config.toml
num_hidden_layers = 14
num_key_value_heads = 2
head_dim = 32
vocab_size = 1024
norm = "layernorm"
norm_eps = 1e-05
positions = "rope"
qk_norm = false
parallel_block = true
init_std_down = 0.0
doc_mask = true
train_tokens = 112500000
dataset = "wikipedia_en"
Each number is 128 + 24 x the weight over its row's rms, rounded and kept within 0 to 255. Layers, rows and columns count from 0. Numbers have three digits each. The size before them is the row's rms in percent of the matrix's.

# layer 9 attention query, 64x64, rms 0.155, rows 0-63, columns 0-31
048:158117083112130134123124144097101153121087142108100091081137135117090118103107152120182128159119
079:117111129120118122140154139156170146137127091133168146146096131131170106122174099169111130097125
099:160158119117135172159156170143144165124112150157130124156158134125152145163114157125136129131149
076:144111121099135110155144128172091141148166109146136106167090141103166143130129105114109134094108
061:127126138167101159123110102105136093108132212121105130103124136139136132145111142104136160129116
072:134123085077124108123164174164086149107101166143106112143128121149104109129095132105131095117113
101:113093111088104129115078151158089099090110133139104120107109115110143117107099112129106102111122
086:154150162158139146182084100104179141121146122103163180119106118111084122161083142155140166143139
078:149082134104092099130081104116099155136163101120101145134126121139123130126089124146104147174150
076:132145146149116168159092155142139132142127113142111120090104096113091143138132158140111114107169
081:158113152154109101165113144100145173145118111142146128143163124090147127129178183142189134120166
080:165131103124190130122122132108155153097151147096156137097131166158134117123115132140109134111132
108:132190143146150122116151127104170154110123133115136144119173136118112131132110102205105137157162
081:141127118122098165136120103120111144080113140115131147126133177132125113113103139135109080175159
074:121107105110140157190114132138143117118161112118125119148111188159114157127093155119129144085149
055:120091167133150094114129145108130125149143136095102086124159094112151163132109122144081156142094
087:099143128146141148151161104163131120160136125161114104152137179140132151129201120100121129113112
079:111119168141120136128094089109149113118144127127153142142109112130137132110099140154144140146135
065:174107148084154088121157160106121131122103134117162123117141138083144163134100110120182135089124
078:137130169176123139106157122128135091107124128109163110136127147121120125142136172130191101148141
077:115132136146113142113145169164167141113154147083132132105117118144178116131138170162139147117112
099:119148123166104142092153154193147165177166126113125116145107109138132122113145136144096136125125
080:105144150115103106096135162094152139112133153135130132154125102137117137114122155209139161119128
070:133095120165152155142136111113124094126128145124153155108159110132116134135131108108121128089156
081:091131120130114145129121084132141110133124126159112130164139117141077143144161146094113148154118
095:161131095128118134057157136101129132143107128146144110114167147152100133109122150150078131158120
097:084171137162124166133117118134141139096135136136106144159142130119106095104106109199112134099130
096:131116122155136126120165152137114134170131114131149111140116139134158165116183113146049114140165
110:122134114128128108106087105112106073137095136137110110113117119107162149113098071084099092106128
083:128156129155149133081153138094124135151098137108167081161124150138142129131166144129140113115085
085:143117159132131157151126140116127109104141161143106088116126110090130136112138090144083130092112
075:103136164109135151123107099104087107120129183166122129082125138115143108105123098159143066115081
156:138119136115126136136160148108155132142089130156150181151163118082113163135185134149147117099171
053:117119121130140129101136147142139121111104098157121159105147105066120152120146092103139084123118
200:130136120144140135154100099147080101130157117106112100126091154185121084117102125100134152153078
094:152099108094093163129126160126142101181153122126116113100100129104152103161135136155099120136113
119:141161134142156135142118123171106139134173141113120087122095120183137101115079145115131136151096
219:139147121154162132134118117160091115130189127120099110120122150193136088129099132106140143158080
156:121110132135136146130166153135173140143099136163139180133136127072131182151181111144140106115145
114:081106111123152152146136104180107074139129138138116151174165120159157116119116116128096100116105
106:135138175122132156108102140124086143124108155146140173145167171127137120171145099154099154157097
090:102139126156131158131143144121104108120062098140117124138179109152134105146148165161130105135151
098:165126113098110160151197123132090174166083163134122157117137127111146171118121124116112147133135
113:158173149121161114139078123165109126091173137136179114094079104119183113146116126095148127125136
100:141158069102107126123121141130074139131116120120138063128102092131155147105111116116118136112092
105:100147157147111137169171158163112120122149133132147141135102161148151092150121129102167101085133
096:105113149132149153083156136082151101167137111130110133109155156131161128100130156094187147146099
106:148114116112150155132102110075089115166113163128118101085137107130097125122157106116097108138116
107:122137108136139100077162121133140153118097130118182112080121136119138112136099155127147126121094
108:108110115136124159104135134163136112122124117140166151181157176122087156083151143084138112147143
110:096132133179121141166166123070152100145128131132114111148110116078133094130162114142162134133141
094:115127122143135123155119127117139114182133104090110159144150133100120089119176115107121122109146
098:117143103154110145124103134142133103148078094151160158112120096131137108124173118149168120167156
091:149152120136048098165105091123144097115113140098134097106071128114132124117170128116136125111097
101:099139128128110129108132095131126151087114125111114138117098154118135120112129146169074147105141
107:117150153106157137126141122136094142151103106111108098104127123120112106095124154145104094133123
093:086113086120140135166138140098144139097117130125147182114124083113134109104142144143166147137124
093:111111089178140117148129159137120158126136127125119081101094140123140138133136108071145152175162
116:179164118137178096124133133174114152127155081143127114128135141139131096102097106180114108089117
107:117104098125123095104148133084142165137152106149150132143121136117088138139117100128142138127123
096:092163155121078141151092130144115095151125146114187098112126088112150123104131104108136132086146
100:115100130090156130147135102105121112137095124183154185108113139113136102123081120154153105199117
086:162155154166137152147141090121120132140135119140110142114126119113175158170127111108119125127133
099:100143126121161124164115164157170101153120104136110127117060126135131105154120144156150125112139
# layer 9 attention key, 64x64, rms 0.143, rows 0-63, columns 0-31
051:181133200141121144114117152098101125174108139125136144090111102113113112137141128096091109117133
090:123142132158132110137145109095141135132124092168141096128151071113139133127107141129119152126125
135:133149107127120185156115113133086126111150185112092156128115160148093120145098123073165135136139
073:129155158109083117142147141103091151108161140145098131149120187130150156173142121107106113167127
067:169123124147101123140109109150100113105106152105156155074118120144156139132128138111097128088116
092:131178129109117121171111096127091127093089180105132147132141109151120062125094115125143138102140
106:093095123095095104074114130110128130131148127161142094130133116116133153143130100121127143185126
091:148123121188117148179111130123177127160130137132148133149118109111097118151087126150145160105124
086:131092149140119145207114131108107145162124115161110156129133129128122112111121154159119128128134
077:169189079141133158126098163159094111143140105123117121098118110120135138110122145127122134106152
082:143103141137114128139121133156118118156118084137106107096115161119133181136165121160171097124148
082:160100134140142160122150132122147147107141163091146142114172119144145127145119134113118148110173
107:128152125139123149135119117100165114155135118099120126144154132093129089084133096182122157124147
087:168139095116145159177131127109142151135112116089113146094117159130141120118113147103117102130199
088:148118091115133129181135133136133121093146115137115161101098144156155163128118146126135154093184
061:146105148149162138119130154100116125136130122160102116085147109121102142140123128184117130126079
095:095149127130110106108154073165124139100138114140106113101103142164133167137131112091099138144106
089:076116197156088148164134119134153120124148141106131118164130098124120145146113131157124122119135
076:181110123072141096110124153139159136091086146146134067107131172098147154146142112131163113120131
085:086094136139099164112159152133153133152135136129144094127099114100132114125166124177165127097105
084:117107131135131143084136186132138122133151154072124146120170163150120128124132124164158123100122
108:122169139142139116091165149122141126130137133124088125137118173135109098115133124155114096135119
096:092131169109099164089117146105158134162150132114122116165131139130108136122118160170137151085107
073:114118082146169098118079131134132101126122156147153123121126101149153135092136123142113118069162
096:075116163127105119179112109122112141114119126153122145149117078134066108153122144102117187141120
114:143111154109120160109118126132158153146116126155189151176144142122122107107118151161086146100143
104:120151123160092166143121089089141107099139127106132124178102155120105099091142123160136137118113
103:148158124131159128093152152136068120126135088147128107125138157117163139107164115141073094142142
092:160169129131127088136112122143105087110103153121143139179120084088152135131111111085088108122134
084:153117139113107142053150124154138143155109115101175115181120140131146123137153149134121141144078
102:185165120116155124113131128120106122096120134153127110074137151125156161116136096160109104114121
085:123143130122121130131114081126079144116143143082137126132138114110148148075135135147152101125074
113:165129109128144135150136151144126160123123175143120146129076077120153099141120131146134141109127
075:088128162144112100124122089119144097135142063113149104119141125149107151106152121117113133140134
172:160135099114141136130134168135134153100107174144116150134119092094135102140115148148159123107124
103:135099168137129134099130096138165157150137087123123134153129156120160140161180139119107115103118
127:165148129137162116157159158157150158129121159139129133144094092138138122139118154156156144108114
134:102116155135123130136106094133112105143168081115157099122107145162128150127146102117092149135115
141:144126102110135162107114168135107145107128192143129154144140123088135117155120147132147128101131
104:109156096151190161150145089111139106099072126122153121153121126134162152084164100122126132080131
091:136103162078141156122150087127127115139136172106142133112145116123111120152106077137109111107152
119:145141146197144135130134133161109082142107112148123082136143117128125108109128135117111054074140
104:084112113125116119114134144171128114124100133109051114161156160136124161144132122145127163116094
103:136126162100136146150142138085150131127100093153168117090115159121085150193142147128083157085126
107:138088132128129143105135135074115083177106147148113166114110188142104100123127152131156157147131
110:080115128139148147172166170165145102138136171108147153127104130124115131106170149107108088109135
107:115129142137083155127111162102143155115167150086111122135113161124137125103170109129148106099119
108:165110124133106126130114109111130093144083156100140115111126134121128160141112129093115154153116
110:110139111127122137148116134138179117168085100139148132127131125102140099156113146106129133101102
105:134151118109129164170095128124097130141108134124128118137117144127081193131142148156143108198071
103:110119139130129110125127123163166174118119139093145121125157107117125131117114147142161099088151
087:146145095182111104134144084098139114152153159089135128137140119124103125107145135164155107149134
091:115093140129110109130098076105142087112129147117138136124135113156149163153154137158136104110128
079:153104139118112133137121152141091152164099133142143170138113122124181104142142156144097132119134
100:107120116142102102095163102101124122132129123126136132156133138071113121157159089108138137125149
106:117128131127134106131188146115081115165115103113115118110162142083118121090111128105175102129107
089:093147130115127144125143139181161108120146100166146128089161128142138132152090113152130122100183
099:132115165137124104165095138118109122155150125089161158151116159119126122149099138115072139071064
124:147123135127163148130113119142109116144158075079130106101089117131124133117144171164139119161157
111:111093121115153110091149108135154125136157128140142129130092159129111078126116117156128125150100
093:167148112160123138152123173126141160141099136114133098152124077130104130148160182106110143110121
102:102111105095068133094146108152143098117101127132142100146117085114090115111157110178125130132114
101:106087114144131110114128149143098182141126119124120130095171108123098151132125112134142146104096
101:140124125098097117115132111140157113083131137162164106102100129116139158108144124161101100064131
# layer 9 attention value, 64x64, rms 0.172, rows 0-31, columns 0-31
082:114053145130127129166115120117147130153136136117086144130122165111141167122168127169130177163123
087:162134139112185100116157127152124155118100141189115110136147074119130148096126135196145149113136
088:134090108126151098109105139083138136120110124101151130146078133105147155158123146134154132151143
076:108121132109145073109110117115091076075138122046137121119109123104105133151154153117154121130105
087:148116138084114120156119113099127151144104088120106098141152128119067075122146163144105119159118
078:133116105104172141144136146116107131142092142137160119096113140145127121120178133110123123094142
084:174133128097092119118147125135116148078132107108140106117126086119101115175121121136143131112163
083:107131071131089115122136138097139123152113110114135091168097132127183141125184139126160143109162
084:124130078139144136146117181140183071161098132110151126141143085134149104111092155119161126129156
079:093104157106129114147087164132125151132153112110096165071139111139134095135135125159122110133123
098:096111149123130098094115116142126141092138116108166114139148176126122138115155110156188093167140
076:118115100073174118128106071155114104139111151162124102128119156141151142166127109134135104155121
075:097144112158149102115165146115154108156132094160113183085166152098093146128123152087109116148147
086:153130084102137177134123121153086154138145153127131149108113107106135085097136110154168123171117
096:135155108124182154126128114132126169128100109152133097151147138130161120112157150139122116113117
085:106104118110084110101101137134090121107154145149135144132121145107164164085128139161099150189156
085:103105160156109139112155142123132140146137119108140106117131145138157096115116104096143171094123
082:154158124122125117161111136110128178115128139157175098162136112124116136148105121166160125180144
077:101125117127171100080141122127145134098162134168143089119142120121119147114175127125114141150179
082:107149124147145185132096136101142086129078092151146169157134155134133096143125083099103100098121
072:119116144136181092144110148110097111106112133120125136153115159151121087139129149059084115171089
076:117087152114128129079149125128136114126135144189151177102146117156119114136139127150133134173121
078:098157142129120096121142121143128146078150120119170103127129093168120146133105166126164133142142
094:142112150121110049109141158150157151106139115168133088156110109124137128117137095187117090148133
084:143133108153128092111152135098095143142129156105148187146125106134159096156151079110079123142116
083:109108138115084131136104094102140179144093109143131163139104102122110122149117151104127124146112
081:120151098126102135091096150096156101140095147147130134140138131156109066124140127144093096163111
092:138135131107121130173057119137126115129097121107104142066135154134138105079096102131111084103149
091:161110143069115138122137120132101126141129097133104089120109078161104185114089132157101115098154
073:123153128137149132139126110135131110183083100121126146115149094097153132161150101103134153076158
080:149088111178137142111104100126120104139126136113123146130128127136104138176074131108081121136119
088:089102133159120182162116106107137123132095146168132174136135127130148139132109135091126122118152
# layer 9 attention output (transposed), 64x64, rms 0.36, rows 0-31, columns 0-31
076:100181115131115141149146162152163142083096123132144144125125132126125134150120091131115085062097
080:100110120136090166189116082107113117121148105093123131159085170166112109136178147132118100164134
088:115163127116116141121122075127118145121173134130124087133161112155080091103120102158084122138126
065:138122128126130124167149127184120143114150097188105117134150105160083108127097142099104148168152
094:117139132130135151098116144157106101126150179131139118093083128127217164122158083130147096071116
065:117153171133100110161082135162141107087168093122112139138130117131133107138068114146108132101115
071:081123164147121151142119123131135084130137161173112159122145156133141115105153112144087119103147
090:144110153111152131107120131136116136092132168133113184124176131118140083133100141111093126122098
081:078124143130122142133131099129121162153139140130102138161112154148125133121188104132071128097101
066:143169159161123125121132115122126160105131099145151087143157106130137121135121135059118149103129
079:124134121090102160173138137148137089142139153128106112137129075114141116132117155127090181085147
073:136160130155094165146099161115143170082150127105155156118118110102124119122105155194135122128147
075:190126122094113148123118149109108148124103147115140099154134114157167135129122174163125121094119
079:143119119143148099122112139122154080158106116119097087149142147113140162137135135088119147104146
072:135097127129115135124096142122107134122179163090131113161120109113099142099121157127163129147136
083:125111127143124140176118118101180165103112113095131163153133104109096124156112130104149155087128
082:160154112103148166145097105120116133115103131137115145163100142157121136134125157086129079141145
069:115153165146142109068135126138112077131125124110090119097175159126162133117171103138124120159111
078:179120168107108119135119140131137125113147112137156135156090137118133118149097122174152137115093
065:128114148108123085126125179119133170122174176112112150116114116090171160114111156113120148112126
089:155087102090090139196125140106126094096112121124124155113132117127158135128133147181137129119169
070:109165120110140143162096103125123114114112117113111124104125128105123137137114143121111118130156
069:151111132167126099156130131147148116158113113161111134133124156124147112133155107119144120137121
085:108107105126135161189122118148118136091122116108136162147127155163122125143151160072145134102117
083:108109175115123158132129125124141115089090090142124108113140148128074151124123153143167125118121
080:104114157167170101177107156127178092101136096111137130090170115122153149121125096148106136084154
082:108115186130129111144119097103149170128163108106163135116131134111130156122126104122142169107146
086:129121111128122115076156157146109123161172114134125104182115108119132109133160174125146150097075
081:108147129172125132159112125155121107103155139136117161125132143088155077143153139121142132136109
085:139145108124114161109124151139133161138153137113107116169106142156132127099106181148122107168091
074:132147148079117100115132136112138139081086109106137131148128112077160151103167134147183141125149
079:145166113115145101080099133093120155140127128086149122116117084132133123126141139121119137136101